Weights of a small transformer language model: width 160, learned positions.
Each number is 200 + 30 x the weight over the matrix's rms, rounded and kept within 0 to 999. Layers, rows and columns count from 0.

# layer 6 attention query, 128x160, rms 0.0835, rows 0-21, columns 0-159
214,185,142,212,191,198,199,212,137,209,215,199,172,252,216,219,182,217,227,185,212,236,253,197,214,209,165,190,161,179,193,206,192,199,189,204,149,183,253,174,197,229,219,146,252,284,220,169,178,209,167,167,230,159,166,201,195,163,203,193,229,214,176,239,223,258,243,178,252,232,244,268,198,207,205,228,191,199,243,142,190,179,224,245,199,144,148,176,168,195,212,196,201,115,194,196,205,217,192,227,211,202,228,275,232,217,224,177,213,189,165,154,166,196,223,180,174,184,238,184,201,166,176,251,152,216,179,222,234,189,163,176,206,210,157,185,195,157,212,263,200,188,197,218,202,194,226,148,205,185,221,159,214,168,190,227,193,220,262,210
211,204,190,163,188,188,231,276,216,208,191,189,189,199,188,197,189,180,202,199,177,217,187,265,209,237,194,155,183,153,244,210,213,246,182,235,167,209,219,218,173,217,170,227,130,276,210,175,190,217,205,213,199,173,175,267,208,194,272,231,186,167,185,207,199,204,213,175,178,217,164,248,255,233,191,164,223,187,217,194,239,240,176,231,135,135,239,213,190,255,151,227,194,182,247,163,174,198,208,182,197,219,210,222,209,186,246,169,150,195,195,198,192,211,217,137,168,217,169,226,202,210,199,214,226,240,194,211,190,213,207,160,187,178,207,179,173,189,200,171,164,212,208,194,204,198,198,153,182,201,195,203,214,151,209,194,234,197,201,216
215,182,165,224,182,208,215,214,172,211,230,226,162,213,206,225,244,210,194,180,208,232,219,201,173,216,228,144,238,159,249,194,209,227,172,150,195,168,207,198,209,248,230,233,236,227,207,158,197,202,201,208,239,130,222,184,182,184,241,208,264,222,211,214,193,223,206,191,206,194,169,235,151,180,232,178,189,212,186,191,219,198,205,186,199,158,181,225,212,161,183,222,257,177,244,239,214,231,171,213,226,241,223,213,227,185,221,217,222,202,193,155,169,185,179,201,226,207,215,199,259,144,187,247,196,201,148,214,251,227,223,161,222,191,192,172,170,161,216,208,202,216,205,211,198,260,185,119,188,188,191,180,219,171,190,262,212,191,211,216
207,218,170,193,176,170,202,204,178,197,203,201,237,239,225,198,224,233,188,206,173,236,242,181,187,148,201,220,215,243,240,204,207,259,181,201,253,181,194,236,186,179,241,172,220,235,157,175,221,181,147,177,178,152,210,220,173,213,223,169,209,198,210,192,240,200,231,212,199,237,212,200,229,186,207,234,154,231,182,193,187,166,163,201,239,179,207,202,223,226,178,193,177,135,170,117,215,227,193,237,202,177,240,241,207,170,228,232,252,220,197,154,202,128,225,167,202,203,247,145,227,174,195,212,171,233,190,229,231,136,208,173,199,181,177,123,245,204,198,210,212,216,212,190,183,158,145,163,213,170,195,179,231,160,228,213,219,209,245,183
183,197,184,180,230,202,173,162,200,189,189,191,179,162,158,136,217,170,234,172,209,164,122,173,150,222,216,225,199,209,235,194,205,211,223,265,222,263,194,229,162,236,143,255,199,149,214,157,175,123,199,197,153,177,200,178,186,211,227,245,159,141,187,167,177,243,180,194,172,153,135,114,237,197,234,162,222,208,243,252,176,229,208,220,233,236,217,211,165,231,213,226,140,257,234,163,206,154,198,165,157,207,185,201,196,122,241,232,242,148,191,204,215,227,168,155,213,239,210,280,274,166,201,115,198,162,193,187,182,219,209,189,202,222,240,201,163,196,217,174,231,237,237,235,241,217,224,225,177,190,182,260,165,252,193,176,241,241,217,232
179,177,156,168,232,231,134,233,200,229,215,158,194,162,165,159,223,170,227,211,172,187,184,230,217,198,208,178,200,219,164,204,194,186,176,213,210,201,187,256,199,165,173,146,167,190,269,198,160,189,169,224,200,248,170,155,238,165,156,224,203,190,239,223,237,183,165,141,265,196,187,196,172,207,124,180,201,178,230,168,207,189,168,158,214,205,202,235,186,188,172,247,214,180,197,222,194,141,211,243,211,191,188,158,212,180,210,166,201,152,238,199,201,227,224,248,153,204,214,206,187,236,193,197,205,198,175,177,160,198,182,212,228,248,221,238,94,193,215,202,159,208,184,174,209,150,256,229,294,257,181,246,167,174,233,209,175,190,216,185
181,195,206,244,189,178,172,219,245,196,157,179,212,182,165,171,135,146,198,217,204,127,194,176,260,179,184,218,166,267,184,180,198,165,221,180,262,182,179,212,234,147,121,178,209,147,165,225,176,200,227,151,173,237,210,215,186,188,189,219,129,231,227,255,241,171,185,207,226,176,201,160,184,170,147,214,205,235,151,257,191,223,189,159,199,248,243,247,193,205,200,216,231,214,183,224,214,169,252,161,161,226,179,138,142,193,173,177,183,194,197,189,186,211,194,231,179,149,175,225,173,230,231,183,304,184,227,201,198,204,203,236,209,248,171,270,271,251,197,239,215,156,171,198,187,220,217,216,226,240,206,157,150,263,167,207,197,213,153,241
199,159,123,201,150,174,237,189,182,201,197,198,173,186,162,197,207,189,238,194,235,221,250,185,199,240,218,164,188,173,202,140,205,208,168,273,192,140,189,204,207,220,188,192,201,251,163,186,167,184,209,179,198,144,188,252,189,189,285,204,184,172,177,208,217,280,220,202,169,242,236,204,202,188,233,153,212,235,253,114,243,184,217,249,230,150,129,192,185,218,201,214,231,170,215,216,195,197,238,146,183,161,204,219,228,188,237,229,198,179,264,206,217,195,223,174,177,162,224,227,218,201,205,226,151,228,201,190,227,190,208,198,180,150,213,172,131,204,183,163,156,232,192,191,163,163,183,169,180,166,191,172,213,165,167,236,188,195,217,168
177,215,228,219,240,206,208,199,212,171,205,238,136,224,175,252,210,199,192,218,191,178,133,175,193,221,216,202,177,165,199,185,186,181,191,166,205,235,132,189,195,220,253,227,246,154,189,154,201,218,239,208,229,255,239,212,219,261,238,161,147,181,129,227,178,186,217,234,218,155,214,172,191,171,235,192,195,154,230,207,222,171,206,188,140,230,276,142,190,220,177,201,168,218,208,201,197,223,213,154,205,188,123,190,188,248,163,173,159,189,192,275,190,219,206,215,228,215,214,205,199,265,175,174,245,163,227,201,154,187,204,150,168,222,216,184,157,234,196,153,183,175,234,170,237,272,183,227,191,204,187,201,190,188,207,221,192,228,122,190
218,173,190,192,187,186,263,206,199,208,138,204,209,174,194,223,199,156,207,219,205,241,199,245,219,204,147,208,182,203,222,167,192,258,183,179,221,164,173,169,210,167,196,119,168,178,197,208,221,192,174,228,205,194,163,198,240,218,200,194,226,175,188,252,228,235,189,220,233,206,239,230,161,185,184,194,232,265,212,99,220,164,208,193,194,135,109,184,218,238,207,188,209,160,227,172,206,192,228,198,173,224,242,205,182,186,204,228,185,242,243,247,253,210,152,161,184,167,183,229,161,227,158,196,193,235,186,217,137,212,255,238,263,191,180,257,250,207,167,175,151,156,157,166,168,199,177,154,284,206,181,190,143,255,183,269,183,160,211,167
196,209,219,200,247,185,182,199,216,203,189,231,229,203,190,207,291,195,199,239,216,154,168,184,179,224,177,201,198,205,174,218,199,205,194,192,224,250,227,200,252,198,238,248,156,207,195,209,214,179,236,161,186,211,233,180,179,212,168,251,151,185,173,219,200,202,208,186,182,196,143,199,182,168,189,215,270,208,183,270,176,269,175,198,186,185,203,112,227,216,133,253,218,214,269,178,222,205,193,222,165,234,166,180,166,177,184,184,152,203,182,197,215,215,171,273,182,250,216,222,220,202,207,189,174,184,215,242,213,191,204,200,265,172,146,204,134,177,218,101,151,167,188,183,190,252,144,139,183,203,164,162,163,198,184,193,218,169,145,258
222,221,169,179,190,196,214,161,180,214,235,232,199,173,184,167,252,216,159,176,216,192,213,157,191,168,237,226,221,203,217,209,192,219,219,182,188,187,196,211,183,252,223,198,223,213,220,215,224,202,202,177,223,172,213,216,220,209,187,162,234,209,197,170,208,232,169,186,152,248,228,197,191,194,227,229,199,221,183,124,215,184,164,235,251,187,157,206,231,225,236,205,193,171,193,131,241,191,187,223,215,157,201,245,262,191,226,236,253,226,182,163,212,184,234,193,194,196,207,185,220,166,215,199,133,208,195,226,220,198,209,224,211,171,199,154,193,187,206,220,221,235,188,173,174,142,131,140,168,176,247,192,239,209,222,149,187,195,271,165
195,211,223,204,194,236,189,294,251,189,170,140,181,207,187,158,187,219,235,214,167,173,186,187,237,267,243,162,186,183,207,195,201,179,193,249,187,239,208,218,218,180,205,204,208,164,236,182,194,197,234,199,197,174,191,187,162,170,241,219,192,231,171,204,150,143,207,160,215,201,161,191,138,213,137,192,255,152,208,260,179,242,225,172,204,205,226,175,227,160,164,212,153,166,229,234,197,212,225,233,192,207,233,211,199,231,210,163,150,154,244,173,187,220,181,227,194,196,173,197,217,193,165,251,182,210,213,201,264,200,184,207,202,208,136,239,185,151,202,219,175,209,170,227,198,237,231,195,188,256,184,204,107,202,211,201,276,200,162,212
249,191,186,170,152,176,192,193,234,205,219,191,234,141,179,203,264,185,237,215,182,189,241,253,115,180,263,207,235,178,262,180,206,205,170,226,237,219,135,214,160,182,196,215,234,140,195,166,217,235,199,254,174,180,179,234,177,222,233,160,228,184,189,218,232,183,238,182,179,213,162,207,173,208,147,171,140,288,197,194,184,158,201,204,207,268,184,183,236,233,174,214,222,194,187,168,176,213,193,241,187,185,206,203,214,206,208,181,197,211,220,190,236,190,195,155,206,203,218,174,175,235,171,231,182,221,153,171,172,206,281,205,209,148,208,161,164,186,196,264,165,235,202,147,191,189,174,232,221,203,204,181,203,170,241,199,247,185,196,155
212,183,187,206,187,184,242,239,219,196,194,216,167,153,210,214,200,194,214,240,184,250,200,197,164,192,208,206,192,188,222,214,196,237,233,220,219,220,179,170,188,241,190,217,220,171,220,185,213,225,172,216,176,183,181,211,175,203,266,200,261,240,172,224,203,202,204,243,183,163,215,198,147,182,171,167,183,213,232,183,242,236,203,186,183,231,169,178,183,162,212,189,186,198,191,222,176,211,200,213,163,211,237,201,201,192,212,200,196,196,204,204,208,150,179,186,209,231,158,178,191,228,185,178,208,213,175,187,232,231,235,194,228,162,186,187,196,203,207,242,205,193,197,198,199,190,175,185,183,245,174,187,189,215,177,233,230,201,210,198
178,174,163,202,198,172,183,191,188,200,212,216,152,217,194,196,172,159,174,154,244,203,209,176,215,234,172,149,174,200,209,190,189,123,190,186,143,195,228,210,210,227,121,164,191,218,191,196,160,219,203,192,245,239,185,162,214,172,195,175,178,190,183,223,197,216,200,222,259,225,217,229,242,166,229,227,202,212,197,163,192,199,229,211,157,191,178,252,174,144,189,202,264,216,170,226,226,177,203,182,202,216,173,177,178,200,224,221,209,167,179,167,158,215,202,192,140,229,173,220,217,183,163,179,233,214,165,216,186,253,168,213,193,189,171,261,207,181,183,199,181,155,199,203,175,237,230,174,188,209,201,134,192,200,190,223,176,210,218,188
204,210,195,218,217,191,177,221,235,193,185,160,204,150,194,180,211,186,198,187,185,151,182,224,171,170,208,249,204,217,203,245,208,211,234,248,227,178,166,204,174,189,145,202,172,205,232,230,191,165,228,184,155,187,203,244,183,192,203,283,141,234,231,156,199,200,186,191,211,183,172,156,175,200,149,211,159,193,174,249,159,259,186,191,201,213,281,221,206,177,207,187,218,181,226,155,193,239,192,220,130,240,193,182,146,179,196,179,206,167,219,181,163,156,174,178,188,199,241,211,212,183,236,154,247,180,196,211,216,207,204,244,223,191,213,206,230,193,183,203,231,215,205,236,178,183,230,232,229,248,190,236,204,280,220,186,233,192,198,210
188,158,182,203,134,185,188,144,225,244,216,233,185,187,227,176,215,191,215,146,210,218,204,234,199,195,187,218,244,172,205,223,201,162,160,229,188,207,215,187,191,209,225,211,111,212,159,192,207,177,206,277,207,209,205,166,211,179,177,167,191,217,211,193,177,214,158,185,149,157,231,248,201,264,239,181,226,307,193,188,205,216,255,195,137,257,224,209,212,165,208,248,244,260,135,193,209,180,243,213,160,240,185,95,196,176,201,194,156,183,171,195,204,181,204,220,193,145,262,221,179,163,222,188,214,194,230,200,150,183,187,208,195,246,232,249,187,210,190,187,145,149,213,211,262,214,204,219,200,173,237,178,189,214,230,242,163,222,191,225
225,191,222,207,205,237,197,208,181,217,207,244,234,196,194,180,223,203,224,171,154,164,179,255,153,229,221,149,226,244,191,196,218,221,245,221,208,219,170,163,190,200,255,165,211,159,261,181,222,168,183,238,160,198,177,195,205,236,174,175,223,225,160,161,215,183,182,154,203,184,179,203,180,236,189,248,177,195,179,239,201,167,183,182,208,278,239,223,194,207,187,166,170,218,231,204,199,180,210,246,213,168,187,186,189,231,233,180,207,209,296,181,201,266,204,210,261,231,183,163,215,260,205,179,209,221,188,192,196,202,235,172,222,208,201,184,149,174,214,155,202,167,205,196,227,157,158,221,225,245,200,214,200,187,225,202,181,197,202,232
209,240,190,242,176,284,239,188,217,205,140,238,175,181,182,183,261,209,190,204,212,221,195,225,154,162,225,129,210,162,238,144,200,234,158,145,169,211,204,206,217,181,248,170,218,189,214,201,190,252,253,262,258,225,172,234,257,244,234,133,230,145,131,233,223,182,297,208,221,236,203,256,213,197,205,180,193,221,194,131,190,138,139,174,210,150,162,148,243,209,194,169,200,122,245,152,206,226,196,189,210,172,180,206,166,227,234,142,144,222,260,212,244,202,216,178,188,257,174,175,214,223,165,219,222,227,187,234,212,227,227,201,262,176,171,173,208,226,173,130,120,165,209,171,176,225,132,162,191,161,180,173,194,97,219,194,202,169,146,213
197,200,177,218,214,196,200,187,165,191,222,222,205,185,185,189,188,199,162,218,217,206,236,139,181,193,204,210,205,191,233,198,200,227,220,223,169,138,186,190,225,200,211,199,190,242,163,210,226,180,216,149,190,144,227,226,119,212,203,237,182,212,249,160,213,218,201,201,180,165,184,201,193,185,224,205,240,191,188,192,181,217,167,292,208,187,237,201,196,185,231,274,208,204,212,202,224,182,203,163,178,207,237,225,221,160,174,229,243,178,139,140,135,156,217,248,240,196,197,211,221,151,214,173,155,219,216,196,267,163,192,214,214,168,191,189,201,242,218,211,251,247,211,248,200,166,181,172,140,153,219,163,221,226,140,192,167,240,234,161
247,183,182,215,197,214,189,171,178,242,238,228,188,171,205,182,255,184,201,191,170,226,246,169,197,161,202,189,241,190,203,171,213,208,217,226,226,172,169,181,250,155,238,176,225,158,208,210,181,173,183,258,198,204,177,217,210,243,164,188,257,170,214,205,230,260,167,204,157,204,209,212,192,230,201,173,175,247,211,123,164,180,199,161,253,201,134,191,203,215,186,198,178,185,235,179,237,179,210,218,175,173,159,179,214,224,246,239,215,191,246,159,222,209,207,233,191,193,206,216,187,205,219,163,143,192,170,197,202,205,241,212,221,214,191,168,158,249,190,179,228,202,184,162,197,167,176,206,191,195,210,206,209,218,210,204,183,192,231,199
# layer 6 attention key, 128x160, rms 0.0738, rows 0-21, columns 0-159
172,202,240,207,179,206,196,266,216,161,193,213,168,183,186,212,201,191,196,228,217,192,228,222,203,189,240,169,220,184,247,199,118,240,218,219,167,162,212,237,182,185,153,242,185,218,195,138,166,198,201,214,204,185,209,191,152,205,169,247,201,190,239,198,204,228,215,205,203,172,197,211,199,196,241,177,168,199,194,180,173,209,225,212,190,187,178,186,191,188,165,219,216,237,218,200,186,229,180,192,235,199,200,230,205,167,225,207,204,209,192,180,177,172,219,206,186,220,222,181,203,206,167,159,179,210,158,214,209,202,194,211,182,174,224,198,182,187,226,173,189,249,363,216,376,185,191,192,202,216,183,215,199,176,199,208,248,218,200,215
230,156,247,205,197,192,209,130,243,175,228,239,217,205,178,189,233,191,212,221,192,203,207,197,162,225,172,186,289,168,202,163,266,223,183,201,214,201,201,212,196,206,244,256,195,218,199,177,204,172,195,232,158,195,229,151,167,188,148,238,215,169,228,178,160,221,205,216,195,163,212,210,196,169,254,194,176,175,222,241,171,203,222,203,204,186,179,228,211,210,195,214,162,230,188,209,231,217,197,205,206,200,190,184,177,180,202,200,214,226,202,211,192,213,173,212,215,246,203,209,212,198,190,155,191,190,196,214,216,225,215,221,199,180,206,227,183,200,228,150,210,197,258,198,297,226,187,177,191,189,191,231,166,184,220,209,196,237,179,175
220,210,192,201,177,214,261,198,214,222,120,258,155,241,201,193,235,188,191,234,202,196,208,195,207,189,223,176,228,150,216,200,283,255,259,272,202,218,235,217,199,234,224,228,230,220,190,173,173,186,183,244,209,151,208,237,166,235,153,188,190,182,173,154,192,195,265,194,197,195,192,212,213,183,206,174,172,192,179,208,180,229,184,203,202,157,144,229,229,164,207,209,239,214,218,171,207,186,171,216,193,226,229,256,191,220,223,135,211,193,175,194,169,165,206,202,153,213,188,137,213,183,185,213,192,215,181,190,207,197,200,203,231,180,210,234,164,194,206,191,162,230,274,213,203,178,161,203,143,205,174,161,209,170,277,174,224,192,227,169
209,211,244,220,195,224,214,233,230,163,171,176,145,194,216,244,255,234,179,229,193,192,189,241,129,179,242,205,227,136,216,231,151,201,214,181,158,194,200,167,172,242,208,233,178,225,207,187,194,197,257,217,213,174,199,200,191,206,182,186,230,184,209,194,208,222,232,183,233,195,220,236,183,209,210,214,202,199,189,178,171,209,192,206,159,133,179,181,232,165,195,180,226,178,219,158,161,207,173,206,204,224,212,226,182,160,211,208,235,252,198,201,187,183,182,191,233,230,198,158,208,223,199,192,206,217,182,196,211,210,216,204,229,139,221,195,202,227,204,181,221,203,293,182,306,186,139,193,176,178,197,155,208,157,231,189,231,226,191,158
213,208,222,209,233,198,200,155,193,288,201,211,185,171,203,183,186,155,182,188,177,202,172,194,184,239,153,191,281,174,182,187,399,215,187,210,189,226,169,199,192,188,228,189,139,183,186,209,213,214,227,294,176,254,202,228,201,233,215,196,189,163,205,191,152,206,119,215,183,205,200,213,188,204,196,191,191,195,231,197,188,193,181,206,222,212,222,231,188,179,202,206,232,205,167,201,223,195,220,204,188,238,131,187,176,217,167,212,184,168,181,209,184,225,193,206,198,220,204,266,202,204,262,180,196,167,214,198,162,213,225,219,189,196,185,220,184,201,179,187,162,180,236,199,282,199,212,195,205,197,205,194,196,225,201,216,138,190,215,203
178,154,208,189,209,203,193,206,199,197,187,177,234,233,226,193,182,203,171,198,197,174,200,210,236,216,214,209,173,177,225,180,162,175,217,218,216,184,159,198,214,168,150,178,170,224,157,215,194,161,189,185,189,178,213,244,155,197,251,249,213,208,218,236,184,154,201,188,185,217,206,171,197,173,155,188,189,168,194,200,234,214,182,191,180,211,178,143,170,204,175,195,167,215,201,168,184,228,203,223,220,187,209,215,229,239,207,230,156,214,162,197,244,186,183,197,152,188,214,184,160,175,208,278,215,211,226,247,205,188,198,248,156,164,185,215,191,207,205,218,257,221,60,212,84,248,231,216,233,203,251,241,167,202,184,178,223,157,168,180
190,215,200,190,216,154,162,194,195,138,177,166,193,255,142,180,161,203,179,201,195,189,207,181,219,209,173,264,101,221,186,222,20,168,193,181,211,203,178,190,188,188,186,167,218,211,210,228,205,193,234,95,199,210,206,244,191,178,223,174,169,230,174,201,237,189,183,202,220,206,203,147,172,166,203,235,182,193,203,211,191,195,219,225,177,224,231,210,181,205,220,193,176,216,198,216,153,178,208,180,166,190,213,196,235,219,204,219,196,178,204,219,218,220,181,217,206,192,214,217,207,186,211,218,199,191,223,205,208,170,175,197,165,225,217,210,191,206,190,251,237,212,165,255,132,195,236,200,220,245,216,202,219,229,180,165,199,211,170,209
253,161,237,214,195,196,209,190,225,155,233,186,203,191,191,216,245,207,190,186,187,206,229,254,183,191,171,139,172,191,144,197,2,290,230,159,211,166,208,240,203,188,193,225,190,208,185,204,223,176,209,127,175,173,172,182,179,175,170,198,240,217,209,211,246,200,231,197,212,197,190,214,181,200,175,219,144,255,177,230,225,223,177,251,212,202,179,184,204,206,201,229,194,217,200,203,184,200,126,234,192,233,213,210,192,181,220,181,193,161,199,205,199,246,179,216,241,184,177,202,225,198,164,260,167,232,147,237,215,247,171,201,202,130,213,189,251,190,228,206,177,217,259,229,186,140,188,158,205,217,143,251,204,210,221,224,189,219,178,208
226,219,202,185,202,193,181,152,191,251,214,227,184,170,178,186,158,185,208,181,198,224,173,164,181,187,166,202,277,228,201,173,367,228,180,182,192,210,157,201,223,209,196,184,208,201,178,199,183,227,132,287,185,199,204,188,258,202,225,154,190,174,149,184,169,228,184,221,183,210,179,181,230,249,245,169,189,232,204,173,198,145,184,173,218,209,222,208,175,220,181,229,210,170,218,212,232,216,222,162,205,202,194,178,193,223,216,226,184,184,205,225,199,202,188,173,202,193,185,224,191,193,215,176,216,186,203,201,168,207,208,174,187,240,232,241,177,213,180,195,199,140,267,181,260,201,217,243,195,194,178,227,189,210,218,236,194,157,228,178
205,196,168,217,209,198,199,206,218,176,188,193,210,236,182,213,220,202,204,189,208,224,238,196,215,214,214,194,138,226,189,230,67,207,218,184,176,200,221,196,247,196,178,172,232,202,209,239,209,217,216,124,197,181,176,201,167,156,203,233,211,203,203,212,253,179,206,161,209,227,174,194,167,204,172,214,209,232,197,220,203,216,210,202,208,162,176,190,218,185,182,175,203,188,206,219,184,190,189,228,198,207,259,187,216,192,218,188,175,199,214,216,226,195,216,206,186,203,217,193,198,176,199,231,215,191,181,203,244,203,176,185,185,160,202,207,229,185,216,219,215,206,86,209,59,172,197,181,223,191,196,212,199,199,200,205,219,187,197,228
198,183,212,225,185,197,266,148,200,171,153,233,208,231,144,161,182,224,202,145,231,200,181,147,187,206,198,161,168,197,224,192,110,243,163,216,132,145,226,166,198,225,208,180,235,175,219,220,178,212,205,183,219,197,202,189,178,205,145,228,179,209,179,127,161,139,216,221,220,209,156,182,230,181,200,255,214,230,221,160,200,189,258,264,197,222,231,245,220,158,220,156,118,180,169,193,175,221,226,156,210,246,232,206,175,216,233,176,214,125,210,243,178,230,212,192,186,259,178,208,248,163,237,255,149,179,203,141,187,213,165,199,202,155,208,237,209,247,154,218,254,207,175,197,134,209,234,169,134,174,184,182,194,218,148,145,201,247,176,136
181,192,217,237,217,211,191,219,184,209,220,152,194,214,268,226,234,249,198,178,210,192,254,214,144,191,214,200,158,135,188,239,66,210,226,197,144,183,214,205,178,196,233,201,200,223,236,204,180,220,235,191,194,179,192,194,194,199,198,181,232,239,186,194,218,219,254,204,233,207,212,295,173,175,157,237,218,193,185,187,215,217,168,219,173,206,184,167,206,155,171,194,182,192,212,170,117,242,154,218,249,217,228,220,188,176,215,179,181,191,176,185,213,180,233,181,222,211,192,155,224,195,161,216,139,244,178,214,196,175,168,210,249,143,213,141,209,207,209,214,176,225,257,199,207,185,182,190,170,130,169,158,247,155,183,189,214,193,185,179
249,191,202,173,207,180,210,198,178,127,153,195,208,200,193,166,233,240,181,172,178,191,167,145,187,204,224,159,173,213,208,207,64,187,254,207,248,184,162,222,177,200,238,201,195,163,182,194,184,183,248,178,194,191,206,221,174,188,167,235,168,218,206,207,146,173,236,261,165,111,150,187,198,181,255,203,180,113,215,194,188,192,229,208,209,202,239,244,191,145,233,213,138,208,219,229,128,194,204,181,223,234,213,255,199,195,208,188,223,182,191,231,161,203,207,223,184,230,203,163,161,183,171,190,171,172,212,171,214,190,195,244,189,206,211,245,175,199,195,183,259,257,209,232,268,175,229,180,161,258,203,204,190,195,186,153,221,222,200,202
216,208,214,188,211,224,234,221,212,188,154,204,179,193,240,250,278,206,199,201,194,230,219,247,217,187,225,239,195,164,182,252,244,218,244,168,202,237,171,179,203,208,259,188,209,206,204,219,226,193,216,204,155,208,171,189,199,210,184,205,221,195,223,244,229,171,274,240,208,158,228,209,191,203,176,198,192,202,205,197,171,222,179,148,187,178,160,162,253,181,180,155,197,178,194,191,191,226,166,218,210,218,225,198,177,200,167,217,220,203,214,211,211,176,194,170,162,169,191,138,180,227,208,214,195,256,180,195,227,218,199,232,219,160,211,191,206,257,201,162,189,233,70,175,45,187,150,234,163,215,179,192,202,183,220,196,192,177,174,150
224,236,221,189,155,171,205,186,217,192,136,192,214,230,181,221,286,251,196,165,187,218,233,219,208,223,208,203,203,190,195,233,215,233,219,185,205,229,197,177,216,221,244,191,185,180,174,195,221,173,234,188,192,173,213,194,212,223,161,211,211,142,213,207,191,173,210,224,193,136,187,226,213,224,268,185,197,224,190,197,174,196,213,205,193,166,197,233,174,172,219,182,216,189,236,193,221,176,187,232,187,187,236,237,194,230,207,210,194,223,216,213,172,164,216,195,206,199,205,183,172,197,196,211,180,218,193,199,227,170,191,193,216,195,222,226,185,189,234,149,200,246,204,222,248,164,190,209,210,224,136,202,204,209,229,214,223,212,236,179
184,195,215,208,207,161,227,196,195,200,232,221,198,218,145,196,163,186,210,218,228,183,212,156,270,234,170,230,143,227,163,175,73,198,235,218,185,149,211,210,195,220,137,202,226,241,173,215,156,168,197,148,214,199,242,236,177,169,229,216,194,212,202,188,243,274,199,180,214,233,206,194,202,181,247,208,179,205,210,190,231,207,206,218,209,214,216,180,163,242,206,245,211,245,210,201,202,213,194,140,193,152,203,218,240,188,214,203,205,251,177,197,203,208,229,244,176,199,189,225,213,193,200,217,213,188,181,221,194,191,157,172,152,223,261,172,143,189,234,211,239,232,252,224,187,195,251,180,204,186,189,232,221,191,217,234,201,214,161,229
186,182,210,182,190,180,198,169,195,174,142,127,180,253,179,191,181,243,191,231,172,209,210,185,239,229,199,239,134,207,187,208,133,177,203,167,235,252,200,201,148,174,225,126,220,182,184,227,232,192,250,162,204,215,162,209,144,162,202,203,200,178,241,193,204,134,196,194,233,185,231,184,196,154,133,203,225,198,237,183,210,212,181,214,200,168,166,235,180,212,252,152,167,220,164,195,166,165,220,190,210,189,215,224,235,202,163,236,186,243,185,217,194,194,198,226,181,211,192,222,171,202,198,227,211,159,226,199,171,208,192,220,201,211,195,212,221,223,181,215,215,257,155,217,157,175,213,176,189,206,243,147,206,181,194,174,162,212,195,186
199,172,211,212,224,219,194,241,184,271,228,215,223,208,154,220,144,146,205,227,180,207,203,209,191,214,175,218,262,215,169,178,457,179,196,191,236,241,228,208,223,192,163,226,209,193,209,188,177,251,150,220,225,247,181,196,218,244,219,184,220,215,195,199,170,193,170,186,212,233,218,180,214,195,154,182,201,201,224,209,203,201,206,175,215,241,217,200,219,171,222,169,252,200,203,207,270,201,212,237,174,176,196,212,208,216,205,236,205,228,211,178,183,188,186,179,199,213,161,209,206,202,231,189,234,201,179,219,191,221,220,197,188,199,230,219,186,198,205,224,193,158,143,181,126,218,190,231,207,210,201,231,188,203,196,198,169,188,214,189
184,210,190,220,195,203,211,193,188,246,185,188,200,178,226,197,210,190,184,175,203,206,187,204,209,182,204,225,231,202,195,201,337,186,187,210,229,213,233,232,224,208,175,182,219,172,207,199,231,216,202,237,207,237,187,195,254,203,238,196,230,188,204,225,179,145,193,193,177,221,198,220,200,186,161,190,196,202,199,184,203,189,177,151,213,173,170,171,253,159,184,209,227,190,186,172,213,203,227,210,222,232,202,184,200,214,198,203,168,186,208,188,214,147,200,195,194,192,207,196,187,208,230,227,233,211,213,185,197,208,218,248,230,241,173,232,220,217,171,208,169,210,78,164,55,235,191,227,235,224,194,151,192,196,189,197,214,148,179,181
188,203,210,210,201,205,192,209,230,216,193,216,222,199,220,216,243,212,243,206,210,201,239,198,208,212,237,197,197,182,165,212,155,263,208,181,149,150,219,205,258,254,222,210,249,231,224,206,214,219,160,177,183,188,190,156,190,128,153,165,223,185,144,204,217,171,280,187,165,225,180,226,173,215,196,219,229,219,167,196,185,184,190,163,203,184,177,174,269,227,160,222,186,149,232,210,188,194,176,196,232,206,293,205,172,183,239,167,194,204,209,229,198,181,184,193,197,163,203,150,212,240,164,297,167,207,187,197,232,200,166,194,188,186,190,225,183,206,195,194,205,167,82,126,46,191,165,175,181,210,191,154,204,177,194,223,231,160,165,192
175,241,236,230,204,173,223,188,192,214,190,165,181,224,215,208,207,227,183,175,185,182,179,201,163,221,193,197,237,168,199,195,200,240,189,165,229,202,190,218,149,228,224,224,156,218,199,165,190,191,202,248,194,187,214,222,207,217,187,165,208,211,208,152,166,238,203,193,226,195,185,205,189,194,214,190,197,192,198,208,213,205,189,202,194,203,191,249,193,173,224,162,199,221,180,169,195,187,184,187,197,188,173,201,179,178,207,221,238,163,201,193,189,244,203,196,205,201,185,227,230,196,202,166,199,187,212,193,201,200,173,172,197,172,216,187,219,200,201,182,171,202,393,215,369,205,184,190,176,209,200,198,219,198,198,152,210,289,209,191
170,181,155,216,220,201,181,228,179,231,207,171,221,177,226,224,211,193,168,205,224,205,203,231,217,200,211,220,185,204,173,217,219,214,201,219,186,191,227,212,233,218,189,179,212,220,220,211,223,216,212,149,201,194,188,199,200,185,206,190,236,219,205,203,239,153,224,182,210,239,188,224,191,194,144,215,195,208,206,213,229,216,163,199,223,196,173,196,212,173,214,192,223,202,201,194,184,199,192,231,213,224,219,195,199,192,204,210,217,189,209,195,200,180,196,190,189,172,219,196,217,181,193,267,212,218,207,218,211,194,199,208,209,197,193,203,242,208,190,226,179,219,54,200,48,195,194,207,227,208,217,180,199,208,194,174,195,176,208,190